Weights of a small GPT-style language model, trained from scratch on English Wikipedia: MLP 1024 GELU, rotary positions.
Each number is 128 + 32 x the weight over its row's rms, rounded and kept within 0 to 255. Layers, rows and columns count from 0. Numbers have three digits each. The size before them is the row's rms in percent of the matrix's.

# layer 5 MLP up, 1024x256, rms 0.1, rows 248-258, columns 128-255
098:141103131124116133200156137163161096097121136100143093137114095123121133116112081028140174135079172186141153172099053157094134102132117138183133042114144136071137139170153109091125111132137117123065073161119115111108110132130108102097214169149076178157141117134098108124158093131131121154109097121091137160143067114117108095158121131070065145140161101145107129195124087105139142160125
104:157096108192122172153121119109129129125130128105115083134144149113057153126135135102059213077135111144062149160115129153119173156143137078149146153107147150158086161166072152123160131217125102120141146198124127108104154123120136046159156150115120108194169167142184088163151138077139082111165106106074099139104138147158147126098164097101119168119167136146139124185119126162054114110166
099:170172119144095120142104120098110109112124116058172133116121114134117158134108154094136103084148172088071110116110093078141114145118127098095128110089095154125155118131166091104168121148167142178126159175197151043174137070144138125127140127165173154156112135094164148178102167147116134002169123087090131152121177159085169146133165111121093098079111167132126070078155126128122101123079
090:091112139138117187114151095192158140145133106114112110135121156218136107121057092101106123139103121110160149148110120151156167138161112176155127194099183107178134144082186106126076130133153145104108115141130140113182134147105131118133104138130137116151128161150107107145166123151200112154128125085078122083196081128116128164177178130098157129113118168120070168136111187154050097182131
090:168173145147160174068157110160111134151108085086089156113131090117127104140113127067124105160176168103130156128118156164117165162129197077148146151095181145137123182109149097069127116185149097161141082123104115087079130126097171166139146110071101098138117144138133118103081134118143162157089155151086130081180062166051165164138114099128115079113109139162158130186092160105082074088144
102:149138146136144077116107146221115101045095131135134108176125113114104126092133115081144128137121149132147119156141140096098116073152160109160111088156156143159178140135113055112119101127123147149160132146109160143100095128097147092142139133118119149161084189136125152112124094160116092187088073097109146187226103172118185178113151168181133114131162148121104102168110155112068102185156
099:089137194162141112035124109137116135132125132144158144114158142094092134095132143122128126132102126108112133131107129168089118151102127155103167184165113099109158132156153151084151180158159118112143143154114074135154101121077082067124177081150135112094183108119112075123088116110153134069076126123124171062137122201102111069070149175115089084115188178126152075059106140101147105118114
099:045148117112154107184106156127102140124143107149160057156110063109162143190085166153092130166127133166142127133133114121172157128107147173139131123161064088156110097155125103101079096112118065142149119064139135127142068120170110151123089134101129100074137151180128142163121105161124162156141118089134205164167139161103152114167102133160089159119110163117134152200177154116084107126135
099:142133162179194139171104158180112106153057133092146089149097122122136102082158133084138150155102160140173192143073105129088121093136070125149119094146115086087148118124134034137160102116118153134122045101155135159131113125147064158165198144169148138116109130183130094105145072111118166102123122091112192096123045124138202111130116088111137135133160159145075122178148182146166112131148
082:163119107104103154106101127095100115136111168106118126117118113115107089073133130099155151112151098135090127073142171160130107075073145148057138177130156140090118187151140158049155181152158081118137113204119159168121067097145108074145132148169193123124198136109128149100094108094102065125122121133146147105146101117140119119125166124098119149157144154102161075180180131150179124132135
096:166155154152117180155106176136100124113135122047144116141150162110170127078117143089098221099160133170155160090163121140114102065143151096135100145091202129172152133142140175167134145153118062125177134133156157057133106138104135098121109141092097128127150167143109099154138116090053124149187111098123158087142057114125148105045115126146139183152124162089129147109084127133138117120153
# layer 5 MLP down (transposed), 1024x256, rms 0.0988, rows 248-258, columns 128-255
098:093185014176151101104129128185126083155107125085105178084157146167109174170120135132064149124191140128158109107131132119110148144162174119124104180117140145165098136128116127134095166128127167167160111182198139117092115142126198181152157148151162059117124108149138139134122081143107126216092156144132105134163131117170140107086102121126158121036127123122135191089214120108094115148119
115:100179150099089069143069115125135118133188099158150173114117079097114160087141171162080174149116135172187131154165154118122096127131124177096127107177085082077120119146166125163131172140105113087092112174172157151119162117139142156113099107088088179138096147085096138114166143084114134112186151130198100166087091162174142135157128172119096086136125099129144185116172117102112123139139
100:150107171148100144107118139146135080113160090159137118094131158105126117141104091135134147095126133161161176192100104149153116125110092134102146180148136077153129102167136084087136110182107098071077195128097158106129138172151120087127155147086106144155146111121173182120093128110202139161151122147114129117151097120155077087139057126135085108097184132120109160089146091100154165111116
086:114173162038149117072113141091120167130113118187136189172109159147097101074181153113146097154085112172123090087149113151163150165059099127150132071126084128081165165114158141111175154133112130162162107162085125132175096105139053122076194131142127145081138143063214109120118140139136067182126118165115149163091116121121157104124119165106108153087094123132148133166154092102124141110122
090:146200104073129090157120117082104120123117174199146140127133113105105171088112131123109134141092147105113121091096087157132131132124141149147093096133102151112136158126147096147128138124109127123156108169094153132120056173162104049113079134156132152124108119076182150132111135114160147134182082133138162165112155157130105124149131142115165132160122116134107152127111120170063212182128
096:119212163127139144126136136071115136146138121143129114119125104129148070133067090131136137123080146062107151148170148190106103105165122135129157130122111136111080139114132140104127176172098109139134096132148149133103171118175125189190111083075131122088176091135083184096148143059128127090208119140143174174094145099127116137162084091079154123087145138071171130183166139173144119206182
092:142154151143047122210118123161096104079094144123143164161110110093121139082094134119139102154132121127104107134134133203099193137162115107136135119063110130121151120139153092168143097121149107109079135142119207150160138130169147136171158126098130063139071079152155141100108086104091101188144086128088117117122108159167110166118074098129123098107134095122172104152093190156106158160145
112:076165136152148173145115179141112165135104098149125109133172160181163132168104122148134150111157161174116102115174141140112105166105115125118200097154128121079103180133127157098161096143120146114136184141114101106121210066158103138130153089121075142135126128134111106165143174129136070122094125153043149155134134138119118131142107163124160107123179218126129109029127124094084188123147
100:197130142158116104127099117071102118108041105123111153139090128123134166075159151151063106123141153097116125070111079127115086101187122154123122073123134110154177165114129121139167184135127117107070111053151105116114126142121067131137116145068162153081147120139149123135097110172128160179126106112126134151075065119120167160119167197203102186123140144164152156124114102093162109142139
083:134145166150134142174157084147141155122148110110117095119117138142182076132082163151144139168138148115116184147111075135088123190113119127094117139145120121105131113153166139181123146099100134163127156089097171117086197118104096103162116165167127183151072118151075094082109098131113151112115125134105104095098122175129136097113101108136152116157170101164125175156059199124148113102164
097:136155135128094082065152140116127089082065149172167121067114181093180180198168082122134124152048084120172146114133160117106141129074076131110144103098169071144108138082109098172152119130145123105143106136146112181074141145125145216097172093133116088151131130109123129184111153110142107123129130087104102190154134126115137202141149158068131153075123102136123128142165080123095122077088